Each number is 500 + 25 x the weight over its row's rms, rounded and kept within 0 to 999. Layers, rows and columns count from 0. Numbers have three digits each. The size before them is the row's rms in percent of the matrix's.

# up: layer 3 MLP up, 512x128, rms 0.296, rows 413-465, columns 0-127
# down: layer 3 MLP down (transposed), 512x128, rms 0.297, rows 413-464, columns 0-127
up413 044:528523572505536497500499502488507475474457470514487518490507498489511513493510490496467529509525494530475483499445463507562494512502507502510436487523495509515491504491505526486492492484504483513493471483542482451521513523509561463546499500487498485559489501499517466505531491461516537505524514490533526500486513492491523556457453503522512488498501505530484506521471562474548528479484
down413 065:524453493462522500489501516510527488502449488541480526492514543497502508489486475528478485485508509444528526504515485471463466478500462479502524499520477497507507504498480468546443503518491444493445511526494544519479490479474528496491488507488494537500544547456529509462454514540520475530465508495486543479495520463491525513487521520479492488493536488516514509478531477516450506510526
up414 117:490482542500504501462514512487515523480541492491473521461499513492475485489519503477473480474485502525528467507492507503481496529559480536465488489483546489493459484455488522474516508541531429539518525499483547510483547473452509537496527510506475542486525519476512537487475460510493493488492511506477506511495564516480467544514495496511495516440491459496523506510518517496489473464513
down414 121:453482546484480504513518525519539541543523480523521532516517497494529487485444504505490490501513513530542489522474498491487516500556482485504531482477474499534514521537486514479499521550532477507454498513519483528520511485531491479519499494509492508502517516500533488474501457541508512524511550517523441501488513574474542491490473471519496491486512542509538465502548477486514474470492
up415 130:484512526525489514500482501489489514506510472534457514492490479498525510443493529492509478517512483548493471457517489490528493526487462505517505459543510530508506506480520497483520523484539532504504530492481519490488500475487498477466477487497479533474519443509524497434458485472510483438500513519527428502566523463522508512461526492471522498514492493512496555456505499467496525478525
down415 125:461513454513524466526458504517462505501554484480513503488504467497463516544500556484500528495476483505512513484485504520468526495496497458496484488509488538509497533472507479512501503483476526471490501533440498446531517501559492512498489503481518506512499492438498485515435512536431513462479525508512517537535516509488467520516499486518493499516520550460505483498518503474490487529484
up416 108:479484535509493508499472518459540585463481495496537498471523529491477530546526486483464490491515507495458548439475545504493516493489509507492485477440476522564511510520511513513526521484495493501485457501481485491495485486515512485517469469468510507505504471496546496552515488505527513530496464505491469508482535551519465487473503493523495511521497508494532500504442514511525512495509
down416 108:461567488497486495528500522482509488504493490491488527516495495473541540526521494509535557491496512499513522435534498485531547534527472481466548494500506534499509475548487488517482500463517546498469488494482490509513544494511477498489530474438472530516485460502492498494482464457513480542510448531499492460492480505469524499495496503495510484520472500471528514510496519486503481448538
up417 132:468531493514528486539477506492487522494471480528525465494511547492507532514535543492508497472472465500466484525450515534532489497490504520494500511476494468534446485522451474535455509489541523496520501499509536476518505498465528500497480509510515481479494518491529531477536506483501503509489465553512469542455510529490526456484484512529506512523523467484514542521437523517509507459467
down417 120:511529511532511547510481544489498511520485533502480487468518491560508459506512452546575486484477472499489525543535537513517535508549468484488494486470487492470474471459498493517499499472502500510490547493492513449494491523544486462478498487497524509503474487508496481520508516482460483489469540502529511513518463473474503559513542479493484471504511481457509499509480493522528520489473
up418 140:535488497493502512493487560478528503509501476500478501531473473552508476498470535526514457522487520497509499440489484483508504515497510493462514502519453532486509474531507475485498499532497511479511506515501471520480484473558477484525512488483536546461508510511536532473507500531504457481499555490544511465444539452541536436511473505514488495506493522501536512544512509487499507484496
down418 127:497507473504495520487522471537453491496512491471507528502483549532481465567498478481497531497475502514448474517552439486492506504524541532440507507512520526512516461514524530529472481546522486490495494511474474519457477461519502492541498509463545511474502488501524506493504491527512522505519492552545482502436490497489488529476504525486487496532507471514475535518511498501520506511493
up419 117:521529466551483495487526490478542502488568513502520513537525441478479482506518499426536519523530507536486480456505513548498500494483537519470498515509464522484510492486486489470482523506535527542509522543478516497520500469492461511499487497506473547501530510468512512463509493494500508500497531518509499548477517488510504475533519512464502487504467535530511509489507498547439504527480
down419 110:490512468515503549522533512516484502475517477488502505486451490534535477488514512536497515453503507541498488536497521477506499464532491485522517529501507466478467528543549503509485504486476519537509514530532489497477467526518486480500530505476504505528520521534492489547450546489465531532460488496504440496506502489537465518491406469487492507531501519511499490517496466468505489487508
up420 112:533503507478484516511537505475521478462483486537471512526489534541515495477523486534500518508509475512454515509465479523516468507495525506493506504501474500522471513481506527518520470527504529527467526450509539528486517489464526495493487510479474451536468484508487521464562486479512523540465469506492440548503484456558512468497532478483508484516499477519501470473480523524530538532497
down420 110:497511500520480501502532509468500508515469491551510516506492528451496514500481515501463521501483534497524500505537510512499472480470453505522495506489526503496499550525535520519466501548493508522476506513567520499470507458459444474510485509461470481487500474513502460549538510481515488477481520505477555507551500487508515533466514494504504477510512548498520492444481496428484493481475
up421 094:498484505514502501496479512487502519467528488504535469498504520517496483529472506502482488477525499477516468457510511510509510499461522501467489441481477526510471504504472466550501505522516522508525534546515511477481551570468515519511498498472532480515468549479571483499449503506535505498497509529470468483499492482450503503503490533533473504515508494484515522463459540451501489490556
down421 107:500522455493528474530501516473511494504488508485525502513482508457482491549550478473518471470482546511520467536500513512467497514506526485503503526534477518483549518503510495503409520466511529493474491468486480510467521481551488510508509508459511448480508539495483483472478480485496509473445545507521480520508484487477525494483493505472500481510503435515496525489487514477465550527503
up422 110:507474497529471444509465490498480562472447493514470495516518533466520507513483501484479504504548512532507502486511542509487500483498461527524516467498531487503473480516500453529502525572517489480498522466464480484459548518473538480528532452469491492504480498526490493521479507487519517501500483528491503519549510513485448454521498517509513527498510450480495506483506495470552493508516
down422 129:502546498505499483490497498520537509502549476528462504519516471521516521487472490451533515518529483497530541489476478492554488475444473459514463555530480537506451467521524484508521537512513497549490504533541537490504524528492485484475529495475561518478510507535490489485508532474502495518536518484473537510501496511504491497490517478476502506453503452485544515461504500496480497499475
up423 027:518485516513539508499519493473494493499491490507541483548524537508483487473517509464498498557541476498501475531469468522559542449489497487501488477535481478531501522502509467468519501508501469497535480516504482512464499488484539464512496501514511462521511477460482530489526475528488479521496460490460525500531516482492509473484513487572487461504532444521507532492523532508527534528539
down423 019:489499480517540504476500501509514511522456478455516496508488503487431512509492499517470506517511504416507508540516482497532523525542497515504506542477487509506512529483506436434473474538553515502480479514486477530511524475523501548489469477514503508508454448456520465497517496522478496522512538490528462492500485513494472491502536500532494520526521538467481504509524492490492491494477
up424 026:496515440490480491501435506513525521464486502518538480521531509509508488518551486514489458529513450514490504503475476539472499488521446472500492483532549441495491514479485523513470531503545495512532507466485498504488519518494512462508455493483522491505511439490453526478473501480534522487522550499449519493512458525496508497496493488455483482508505512485541496479523534492506486496518
down424 029:471500517517492498473490509510477521540526501497472501483462528488505486547523522479503542487530482527507514555519460484494552463539546486492552456510523523487427498537522523479487513507514491497510535569490514559508479547506520512525489523461499445511495494481526497512527519517484510490515508488503485470464518488498473501496508520527500513538500514503498495500523470524509512519555
up425 122:458504544531502491504521509496511498452498471506503501540510500522524535536512466524469502499520443458503500538522529504487511500486548476464489475486528493524515515531469456529495522527476499537494509496496575487513488523475503524491482468524494511503498520533499466530474551506528493474561509490489467487496482493458505534484464489512497505523495541477468477469514486522511520541548
down425 104:498498492493566485461499466495531474499552451495501449458482466478523480467511530504525531509499499500473461540532490484478506534494521516542510510467473531539501526510464519512519525518478513526495493547551506471478505564488496515499493536543468501470527505498504475534525448464486495509496481509513492502512503477471497496497516483531502498541474521547531492516485501521537493508508
up426 032:533516486491478481493457479480512481442516477507531522503552491505473471513494480488492475488514498528493532529469520544533469506526454470502518468503429493538520547466528474512518473526540504506521497473499482505511493517485526549497479515477515433496506506486476528486478462482506478513486518474450502520491517492482484473510500475520512496497467518482537511539492499472557475475531
down426 041:500512459485500519526510513484443546519483528519501517520469557480505553491523495515515494484543501486502498466531472511526512502498525502470503535497490506513518515465498480516516472539549498518454530520528485501501511506542483500481448529472474505487508465472528463460477505479451458492542542492499522516499474486483541479514510472515492494488512493541538545454480480492522476531486
up427 042:536497493512513485495518521493505513508490467555511479542522533508472526513519521475506502543530496509508512511508442512517527529509509548482525489516530479518511485453522507446552504483522502546525487526557504518490526462460519544501472460509532530481488452487536522466539505506493526521513524472532514532467500487531490490480482508518484454525494497519523487529518494489489544531505
down427 042:501493491493522462555502515487480484490496486530498520507489450492513509493519472514475479506474530528518503462459531536495473494518481489497471501568459467482466509457510567504529494516445544501511478455501486484510460508508548521490541485489494469482486517507461540525466497511480505470491524534493501483504487515517517488470480499474545500491515514508450442481481479468522495488487
up428 084:485461469497500538553467474510512494483497462510523519475509493495485564473513525459511525508523507553490517504482507480500506487513491482509497480508463475505508496558481537492508496505463497484518502484552497497516477485476503507484487508493492453508519485495498502448447528463482498525527509488442491501544499553523531547480521502511485496465537548491487483509502467484551518487554
down428 083:506502541505498488472486517502463507486519508455491494519488508554492489514507418522473500482468533481462451506525507488484432524505495501506461521529502536513523487501515490474516489465507513471452528522490512504503514475493485536578478508523517503492473518510491559493503485497507501485452486530506457493474498506552509501478538537489519526513510486498507497450511526537525518482490
up429 121:521485498536506490517482487486546545489514483485484523522544488497502512495475521511464469460515454515503540523493477523495499479546479524512501457542455480518510512504493479510521510480474525483549463480501526502477522519458484495466486514456495509462516498517509512522508597524546506501506492521548521537533500547502519501470458474528496505526513495486495470507473502491524526509525
down429 110:490525476489507468517525494496491455495472536488497485494481523463488515459455533498516524503469489462493460537503530467471512543559514488489484508495493499472524520454514539501517485528504502458517520520510509526560536559512542534518532458501498503509514499529529494548499512518499492494516496487505463503514511495528510471479531451506494457484519481469507488474498516489456466549475
up430 130:536515539506519509425487472492483514525483523486486488536528476451484536467515493533552509483470503524503490550476487530537512512502473509493532477503529505488523553512511525469494494481489487461506511502473536498462507429491478518449506488533488495502479487495504463510472461479493489464524515488489544475497508532523480503487466474478516526475494497500445514504486529479505490548493
down430 138:486540485485512477476504495492485485485452483496515510509525504491509553499492489496513536439401471491525473517496520503480491545541481463482507471489460513514490530516498501532499525439509518473528524545472510478517537498508511489503526480521482471524485516507499495496536474512526469495520532473502504514498519483505483536524503472498475487484419496504523522508496501484507441530487
up431 031:525484503489511545458497490481504483466509535541455528494545542421513544498494511450495503516520519490508476514510482538542529490524496524528491520498526520512496472498461489493495497487478456529520545480482462504484510524532511526488478512485556529553526506488455514511528490467483522477506485520513490486486505544500505499512499512512473511506499550512509493555479488503527529532536
down431 040:510454511498480561493490485512486525502519463472500493517512491514508504487514522507484483479478533453493507469508486444498488514486535532499507491534476482465483501463484496540486537449533484500450473507495499504514531494531484475467537539512521471468493482504527477493536506484507526483493508516542503483452473505492457474493436560474529511523494507445531544493515496461499488515489
up432 124:517490527492550471509491525505504497529511492512558532508503505532520508470464475485511487519520524498491520482507514507512483503491549489470459487555510500497492515536464496455456550508463504489505485450441522500511502520509481508476485503522531478482507473485494498475494480494510466503531497497501498514453524487500527483432444517512496542502513506534427506510524520511530519514443
down432 127:503522510497505501496498497534484479526525533470495483476457495492483502528506473489465508438481524534524519522523546466492524489545504499487516475528499507465487526490544486516513520475502493436496477501484481466506502495446491507474487532551512489518487482565528498526455480445462492522513464550495450515495541504502494506508533502464541510527507515505486495534528485514497459492490
up433 127:508525506553455526481520502557523488422522544495528483521534457471464476521502503439462471496500499487533505510463530452528530481488477471501515487481530491526509501507450524531511505507496530525537507534504504482509473483460539513512550504478469522496481500494510483516500501497524502498487460521470532526494477486483513514545531490530498507503486543502495528496524526500496466511493
down433 110:510537486501500523518531467503505510509491507467495500527497458554491526490531551502472504496521507486516513464454505517508501518516505475526519538474524540469472478525481509516504532497529501482499474505534483519559480468552476517479537499497482495452486527451537529497515515483519508505478531507508490481499453505518497474580492473489561499490487442489470470514504508485518467492503
up434 035:481506534510512475513496467476484528480451503525501519512528537474500500503486444457514502552510504503551481498474451527532501520505504499506504475533512522563523519498509472454494506517528488522503476498554498502467483501471511510473475499530513461493500436477505544462517487510488521463485531506463488514467515503521501464509488483529512472475497473509535459539535508541522493505533
down434 036:437547519492501522487509525513459511490494505486494521530472532519517477482512512531545531485514515504521535480494491478496485465501563471514497512482532535482482502541495504490496442505481504535456460474518513480499521480510459495477492565514454507498518532512480468480553520530518487518486475473529496495522519493470491503481482517448477506526506505533463490535482491509482450505462
up435 114:537480480469538512427471473519493512514480523479528518493495471479522500500459493452478481487493516522498476500471486520495566522475484471554499495544533483473474455490489508494526487477477499497499508482494527501510536500498503474478500472499473515528474547464439494515508508509536521485529490495479477501508500527512478503483443526483525525504540547528467527482524512501499468459536
down435 116:461556487457510502522532509546520537527523502486499477493474526507511526447517466484510508499511442495510490531524464456522508520528458481470533515503482509491505558468482476510551488438495503481478491506502491497480451521482448500472535496476497497528484494506488482497455517535483483496491489479546477529454505509512496511514522492510497539493471524467494450505518503487502503466507
up436 126:526530492515493510499539499513459505531545514518455513503477507487544493514504512482504487492489526493476472473493430473549514513495508477497466500544514452482489496506447430502482549475532494524498537456476527460473537488504515518492514481518505550490517508485461517495503507464487463505493506519503504501504467448495473511510449499512509491526533536510508519475531499524462519523508
down436 120:545496495517477527513534536478482512521522512515482507545499487516537479519506485507531456476498523488521446515514457523527469508496499508479529521498519526464493468484505485567508489484499472484464509473489491505548536486477475558533510543553519462488500547465506498472497530479476527513481507500481484505520488507458498526520486523512523520503442475498522515490494469485467531546479
up437 117:522492483506516470523493550509496504458472543493529522471494518509499525490511466479529536545513504507493510472503519491504507469500484507491498492513486524514510490532526503485517491531533478539509477439473461509503495527442499491478528527496501500509506421516513495531494501484495475571549511527481530554533519497502504477520508495505543508460500450488506466527519464497518483524552
down437 107:480555519473457521475507475515472460493565534500483500499482515476546496555494566481518485500501529491472527490482472489496495498484517531457500488469507483494498498493503528531508489478508514518529497517463466481487495488472489544489471468460493468475514526504470491471503521530458508502461476486511476531444494514492518488511495532481487508470486530502478484572527529525503469484467
up438 111:546469505444485479526508500519525511471528526506488537507464515534474516493508505502465477480500507497466541500512494481509507505506499527484466484506489427497495484481512506500475503546504479479467498454517463468442499521492532512539496471517483493527509526501492497483497546526496484498542518492465524538543479514541536530523526462571506486479532514516516535482494532492513510542495
down438 118:516478461537524511469475455504469516539485498483523478487466527566508517528538528460460500541458507510492528527488506504459508465527523503498500465488515513504518487496493480490495481504506504518539455531528510477513520512551480531492466442512527499515469487510532497529511516492503506471454481498493509495517511516466501510502493549477479437543522493484524442514523495522509469488493
up439 107:533482473480474458519504509501495491474503554499540527530497489502537477498546501498498494517454481488499553476486450540496512495529509507524477509519481483501497500530500492495506498489469492492496507492534480522489501474534504494524533547498471458508493504495534561492526503554507490467456499516501500521451516507519489509525475525503442526466560481534496495491481483485575542490508
down439 121:469520453530512487487522471451522535524504526506539508446454488549497476489516498460488504460497486511507502476513510522511518453464524500502522501512518445490497488495569507491483514508500513484506507501484483520498505504529473495476488451474473463493492579522541489508494493491480543516476481550468485500481505485501492519484487493518524494521462496542465482489512528532505452500461
up440 063:514474501455480474484481483505530477500483469509474516494517479529542483485534534457508551503499448517500511506461456552524501462515517489507486502521534505529527499523468478427508481503469490517506427512529493517506505504494531515488481477546520505556481513462550525503517522482474507521510501508483471520473502467527481483487476505560498467501494505486466496469491497476499498515478
down440 068:476493501535470485486508491503460492479537473490510488537498534499488485532507488464435500517487485502455476474465491468471476544477507537527508534489555533509457492497506523509487447504482551496469503427492535506492498517485487488519521509481498451493560523519496526478521525490478505480468493552496487491498534474511511513485494466493524483484518524492495493452480501509519462485462
up441 123:494478480474502517515491513479472515477528528514561518475516503513528473511459486505479453502470518511519526482505492496517496479521487521454484479539542499514532488463538453523493504484472487525496532485514456444496524481532464482488530488544518497506516504499489502485513479517511508427485533477565489511517510489482515455496465465530485497452502484497502524535513492486543549477516
down441 121:491511469471520496493531518472493498538490545482442490481487473510464533524546494474469489518496485493452538514504498494513531490514499512512445535483508505527533477483560503498485497494506453486505474539489516475499494489537469569498501532542480484525506496495526476494510522463468485517461490498471467470513557495492491509508523512491551515504491479476458466489505517551491538494506
up442 044:558515501454541458520492497496507503479497530527490478562519479501516467491521532487522497527524515477480491475467478520525515496544535518541499499482446507504442485450495514501469480546525511518507480507492547509505503505528556542496510493482486477512513501510502516498474507466473504509496486514482480499474515485538522528541498474467484479434536486512470511481496520458518530480476
down442 052:423519507502429515487514487498500495544426519482438512473482473476467517512527486501487489509487499516486517531497530470502482526497460476507474525489476498498511498535452483550454465513461510473510481516465541522471520523485467496527493519485533499519481538531469489502476494500505507489514541477495527517504532489489531510483495481456471521474515539486523491513466503496483501494499
up443 024:497532494544457546502501503522511514472457494516510488551525512480501481469503538503487464549502540550541460468503501501519543487533499516494490475513467478491529465501479493515456492494517515470483492507521534536485475501486499546497517511474454538549473449483491494532518523531511501515520479498514474525517507486505499494480490540508499505507505529540461531533560503485486494536482
down443 026:523534508454496477505518503492515521475490506523529465485513522486515478486543486482479506484518512494486490541517519433456515483488509462493501539529539530490476493482518528491473501561519491519518499508458507471476500477483459544522472436472486472514475516518507482481516492536523537486493476523459513489525495466493496512515530479535462484492502505509543461504574520533491514520488
up444 033:512535489525476545539539515514520540505493498550524468483534526505519529467513529500486522529480495482501487528468482486484480508491551523510462483543519518499480474487443454510502507501499499488516494483567467474498523503480560542466499508514502472457535494505498498522470464520486501491563523486475492488514504461488482496493486494520480470494507525491514561486506534525462494516485
down444 037:514501499512482507517502493522520456549480522493488528471498508491522469551530475465495493499503497485491513518536486478500514469463494520499517541456523514461551535498498532546479496485521470530474509536504519462509554534508509479498505518512529537505497471510551486461493514520532510503506545501478532478489496493457498443486537505528468491510499533533514473482442528456520502474478
up445 125:546526502498505430484509486494498516502501469531533469487498488465473513483483489483460529482493521508471496518524499529503497504496464489520527451557523471471482486547485519495499529496523575503526486491468522490546472514502527496472507512504507462490534452484462487527472496551524479486493483476480504538488482529512488457486504496539495474464539503518513459503526533515538509510476
down445 113:508487469531449534518479528544472492551519481479484510506494483496508533507483533489529467557495502514514494511508503498474496484475505514493489477512496536490515510513505527501501490519520493536527524512520473447509459457541483492512473505489490543556465516558524516473525483453515507552456514485467482513528558483490485526459490532488485488481527504502506473493493454517497489485547
up446 028:512491514497497518494487519443499524488494467544479488548529534480482489519525511496462485547456504510532505539486466514521513535496504485501527449532492492495503472483536475474503516513494479494515543443540507499456520524487523481512443537448489491497496491492519529486504527505498528522481531463508467478474498508512477465506430529523460529492493534525487526515533498526490512524509
down446 031:491514462491510446461483509510457480479522502521487477459514501497526512490475490522446481501478509482540503508497474466485535498504533482481489532505515518489441458517495513497465435464490509520515482535472448549474502500471462480520501522518517474519511473574486525509468497548486557505517499488515479470503458474462480484481486509520493502504488499519489505493512509545502471490491
up447 117:505467517495484482474511508471498503502510474508526538507498486559465490482511496571476480526488509502522455482487516541508513486500543489517458429454461521559472447504499508486486512539519510531498541471518447505489497500510542480505471492531531491523520496561491523519478480504522499512483474532514518508503495529493523488484540522523510515486502509466519519522539513504491521468485
down447 114:462490497489458510536492471475439522449538474445486491503508483480479532513487511441485517486468474490505471525503466460462487541543521466474512496514483498487527501476461468537503555472480491504493489458496468484503510500503476490502482504498495489500540476494497459484464526515487487489482466502493484462507528533526507493544531474510514507560490504462504493506485481497499519444504
up448 113:532512532458526527490478492462492516458525511543455532520504440509481521480442554503479464508488528524509487525524468483462472467488534516485510471521550512494507485539509546490484514495483474522506488459497483493515491517485544520499477501536507479491481513514495489558494470510498503474495515486557492531507487539542516468504551514538495509483533508524519522498518505476486505520509
down448 120:495498500528490466517515497487460535488517463505485523483514523536500483504507519510518460517528497478471447532567463499508517541479529503483503491518504506528515445449512474499555530482477483497545563495524504541503541516531516504546506500505506485500491500487523485502482523491516502477497501476505515488530518533473519553502526562452495480491494484511507518457504490461489522491547
up449 120:460502528523475478496498581461507511481459477509497507521525530466497494484488541496538503508526514467493506498557525477512445496546473480527443495491504512507502508499495475480544503494447533456478473488505474513498493484534535518468482503466507501441483500498519491538480483551459472475507510487508502480476543516524525475494470516458492489512484529499520505498499520487483500476529
down449 122:506509543489495530448487504516489486484512507492520517514519497536471539488502499549534503516508528446515482519492469501525492550474542459498528502485529482479483492509508500473488514506495555521451489492522453514496535485441477480470502494481484545465490491516501503498495499551460516541561500495530487501503452507524456526511492506515479493492468500485548470465496528521494491541526
up450 027:531527519521481482492516496488512495495515491495483520535521464473520485497515533460538458494505457510513514506515456532518497516486470506512507510515499470481502509466500500456500497513532475473545459495550543509524500465474533520466466450554503451531520475504518537492536530466520530504537479502512502487491492482512474499522498459520553515505525486473476478526471483482525483549546
down450 023:470482486496548496513510487491457489497499503476511510482527514432497485518500495506481474500572537541479501531489529508482475518498499489478522503493497467475482482525487495460575466437463546520498520505517492511485504517530496464517538535478501472493521509555513520514495500526506524480535503515522534522474526499480494536465484495509482514494502461477509505498541508569488494462493
up451 096:526507492503496503512527523524562508462467547539474512448478461508476465480491513555455507517506498475465475431490506508513494501469491468519516482483458514472503490518503535521510483482506500503528541471503476486477507479471520503533518523506545486495517533506515469570477534497539512509511522506470499475497532511526517520507491502476516543505518499465479468486485497480541546523512
down451 095:451465477496539537481505467496511509527478485506505496494508462526454460487474457507506502492517510508482504492473511487547476449529450491441526511501487467505497465534480532506474482476478514521503520522498497442500492536474502483502496511457518473512474512501506530489435503473483491504450500503551502511540501543473529489507525514482495525504555471510543505521498495490471518515534
up452 030:503501501515536502497496507450488514480491542505494524523511500533489500458503551525514501475524499481513493478512488530536514474497481512530461529525475546513468522495497488525501533504527479531532495495523474483461467500464569498526482525483491495488529474480476497525495488502477459509498510483501495494491542479519420467530506495503477521511465506594520522502460527483532527488505
down452 045:436502489510517509511486514481496504506511559443459495463523485501497495506511480519488461470496531499504531529460500509468508540463484474482511486493513477527492519498491487517490507502476522499471472524483492506505472450507483533561490483497469514505537520516522522521513540515526487487416462534486491483488494482505496505552513490512431504493476512547476503505498517487464509487445
up453 044:520495495497533550495499464508452484498469500515496494483487526480506535451543497512473525554478533514480501497482478542549539468536493495498536468523515497505498514467516503500513535501494494469505511457509508525486477486453478498478508560506480472500532474501511470517525461516501506475531456485479480495495488537467486521473507493516445502476466489498512499511424496494550531481485
down453 035:526507527447500459527513507474534505498521497521503510494507479469470539507465494488497513464524529496477509470479501497487519491531486562500472494518479491492471489482525447471505433472512516439529510527481543506502476522465527445525550513525453515496499517522524488524471507484480491522501494497527513514512497495489529530535529490446508484502500491485472545445494496498516521516535
up454 128:551513534502523506471488469465523511512499483536508501498521555526505537463526508500477487503493533520495499524461468458527477517491469503518546486474507512509493514528485506466485492496465480446516539519479438494507504496515522484489499523487485514507476514513532495447479490500562542483474462496484481494459521474498463516456540510498469529469525514529549490460513502491499525526471
down454 126:512488475504527507545492530486520514509511480486492504498459500490452499501480457490494523453526490517521475504494483506485499533520485505419484487523481475539516452531473483520480491500493491526507485536474475495468504460525472501507542465532568487498472532477513470524476526508482479485519457505506524489521482517492527454440473499473526534506527465538502475510512485536545505501498
up455 131:495508494482493431506466514493520553459504447508525510444527493520499505459464500505476499506518514467513515443503525510498494505524470499451476480522514458486490486537521538497508503509479500508455501494514474483494450546502502508510510501500546542484496502467497552535504504492534503459521486469487495472508465488527516533509531472548523493528567499485486484515520517485521485500519
down455 125:512475496525460526515493536468496462548448504487465459473481469531515516531500503493507464480531543444470483478486511516509482472524496500508496532486479500497505465512479495487486500538509477552516472523490526553478525510506491550510483501494477455517510536489538487507476498492505494528450491526489531478501520480477516468551520481500541449505502476479484492469559483517489480519510
up456 109:491507519465485536454548522503507554499511522484503534483566526479500524474506459530487498468522497475509543543476501511539532513510510527523493474516517494488472545524527493505499508516478494475481450516514488523474513475485541507509497454503516461536493544503513524518506447504471503517505489497527547506514500486531493486541480512471465502484482538478470481519465537452523474507492
down456 105:498525478468526513496478482495503536480477501454514504536511497493498503506515490484516531514504516496510545503505492495427490542469464501465515516537489536497492498518459503498519554523528514462489484503550523495466495504555515483511496489504537473480497469550531510528553495508509514516496501526525463521487483489489506486567555506523493476505495506518468527553497534488552458500509
up457 055:507519508454536495498501483460477517433496537531472499491512505496534521482547479503476505531533535494484507509545454515510503502501492532471514478531493483501519549479508485507508525485529524524444476472559479510501462509495488537484477477533511462488479470487534543491506484527497533520474474472515505527496479502457500476499503522521480481447479500530485488480500492444496474549512
down457 061:502539489515523512499465507498525524536483459483472512483545551492476536491459473515504505509480495489514472502489516524513517473530501482536438513463494493526463491503508450470495531484509483474499508489509503501500492492464498451477554517521521513472509529469518517491463492482472502470449499513457517527517503512519466494553493507445536506501504441506471513473507498508479535536549
up458 147:498524491534507518509507517461515537474496488497495485516540515506495514463496479513494475532520457516545498507527488436522481498504483513482502484478510523528536559472464542495547516523518523495492494527488486501502506492466509507519462505508518518509539475467541523465516513528486533505552521504513514516473500533485523512511506532503498491516484458542455433477535561476466526503484
down458 146:480509495515523487485573472454553451502493486478512528511522485460514507538513517516504511499517508479472519513522509468473482463490509484477488482532499500500520558462502493495486482550490513476472491477478533468526529487500469508567506491501494533470502474515513441496498503552483507503458505470509503522471524508514518531533494538436508461475502459495504502500514512477460487515502
up459 090:523507494452526484496531509521488515526506523492537465501522480490544496490478506506508506513537486482486526505492478545475546454532528498457467488454486487537479505476483479498506463533489520529484487482487509485485507521470498489506519514544506509533516442500511567531497505476491519491491480503564459524462503523481516513507462491541530488511514538487515550505505534500524483452543
down459 092:500590511513483518542494476500513499517497488492493490515507478523515461494559462525502491513525493493559489478488453504502515513510496489541500495485484505509531487540500486462472495516496516481493493516492539507531467528460504512487473525516541518532516545492523545516517507440516503501463501495456529484511473524492480474575496488503515530508477533503505542541500471469489525511511
up460 028:515514477499509533512508500485529465512541515484484550549514508478530493467515523511494478455486453484502551503500488548508503511482462497492493507521451499506493516504510504462543479528508536515523497511523547493465489482496491485496445475486565491504483548473502549489525509522508493501509494440476524535500497449495510537534462528537491483515516484519530491507502515466527497516541
down460 036:450480502511473484514522523485519495540479500487508501533499494534450482514481498482500513483510486485534474517513490503487516481512496483527485473517565472503533511524544476552450539472461504454498504526519501487472481516530515507491506476452511463524493505501495470513500493491543517474490508502487540501510509551455504476441492531517480506526502569478463557492496495483482483511459
up461 112:458531517501481511492461472495516521460532544482510505536486489504499508517499517496513515539512456486546441455542569491486490508499516542540466430493519538493476481474487509545529498476496476516495528479524523488451539480496542490528522488472516501516518485486521483526477495506523497538483476506480532501525487470485498514499514492508478516467501512516484494530512522539513519518546
down461 129:452545465499507510559552496476455506508519565478500499536472511482491492480464510483500529487512518524498521470491525486506484492502548506530489529526506503516509511473485489479526500459493531487462468517520515490527459503536472463528543491481468468465514494498525504476538515506519477474494501513505511514493473530515527503510510515476488495518446483522457423534483517495534524478488
up462 122:548457479501489511449493443481502526493515488526484510532532485504499538494487505506515476482449484506502485475448448478493502542521514522488516504507550510489513505469535549464506506494497465527526485474493478518509520523512491497464510514536539520505468507500536516442539453516452507523532477514517472498488502518501524482507507470510507452495472518506481539516451536469508526499490
down462 111:478441488491504513487495514503480472487492536472537501516510533509521507564530505515454522488470480499460480473481483458507543505510484522487499486490465468513541493546508474501486544506536507515470498528501508553516495462546466496517487517481511473486473488503466502519474486511491520521520494500475481527527480517508508521485490477535414479472491474464499520516495523549486557494509
up463 062:528508532507538474503522475465509480487473513502481509495452478536480500487520511512510516508528484500513495496504459488553539463541496475525487477519531508456458504456463534461503487461492487523506463485497488518516474509446461528484494543543531509507507456470525516497530458486477488480521485481457514480513493487499514508468496515491502568494456498498535477478522541516479525471511
down463 063:534531536514485494456477487439522480504491526506545527451500485510535516487441540503496509506511507478506475500503485480495491487504501513506494491475507478485544484499490492567451506469532509485534526498498525525565547518486467543467536523519511485473469521466495538495512480482510494518528516511508544487489463491478496504529493502477531482484493520521478537489550488509479522466462
up464 110:507487546511508515494472534463478511500495525508489501511532487480508495488456478560510488492497486493491508509556515504501504518478437488503518513498492521520448552472488460494503498492465519505505487506530491513470465478507528483487480493431503544508502494519532507528464546511545522473487505484527551483487511497538511484552484492488504484517429499516499476499483494482549536532545
down464 110:485457442471495483532487497509498502525463516505478501487455514531504528525494498518515493472501485527491506448515528493474523494469533481554527496483496488498463494531463501514519484525441488465426508447491491477475480536520488535486490485450492521514519548465533510494452504541474503499502481484508501514486506519516474508537527490505542515519467500512510503484524490480527510516551
up465 113:471481498545480536467511510491494524468531487458473471497483521482484519454490474510493471559499520526472434511534507519549465459494469534493473496501504455544498485479487491524498552519499499553482528539475494520481501549503511494505466496455511549461495487496538496485523480478470520481497520471504500519519513489501500509501475483506489485514439494520478496472462500487499518491527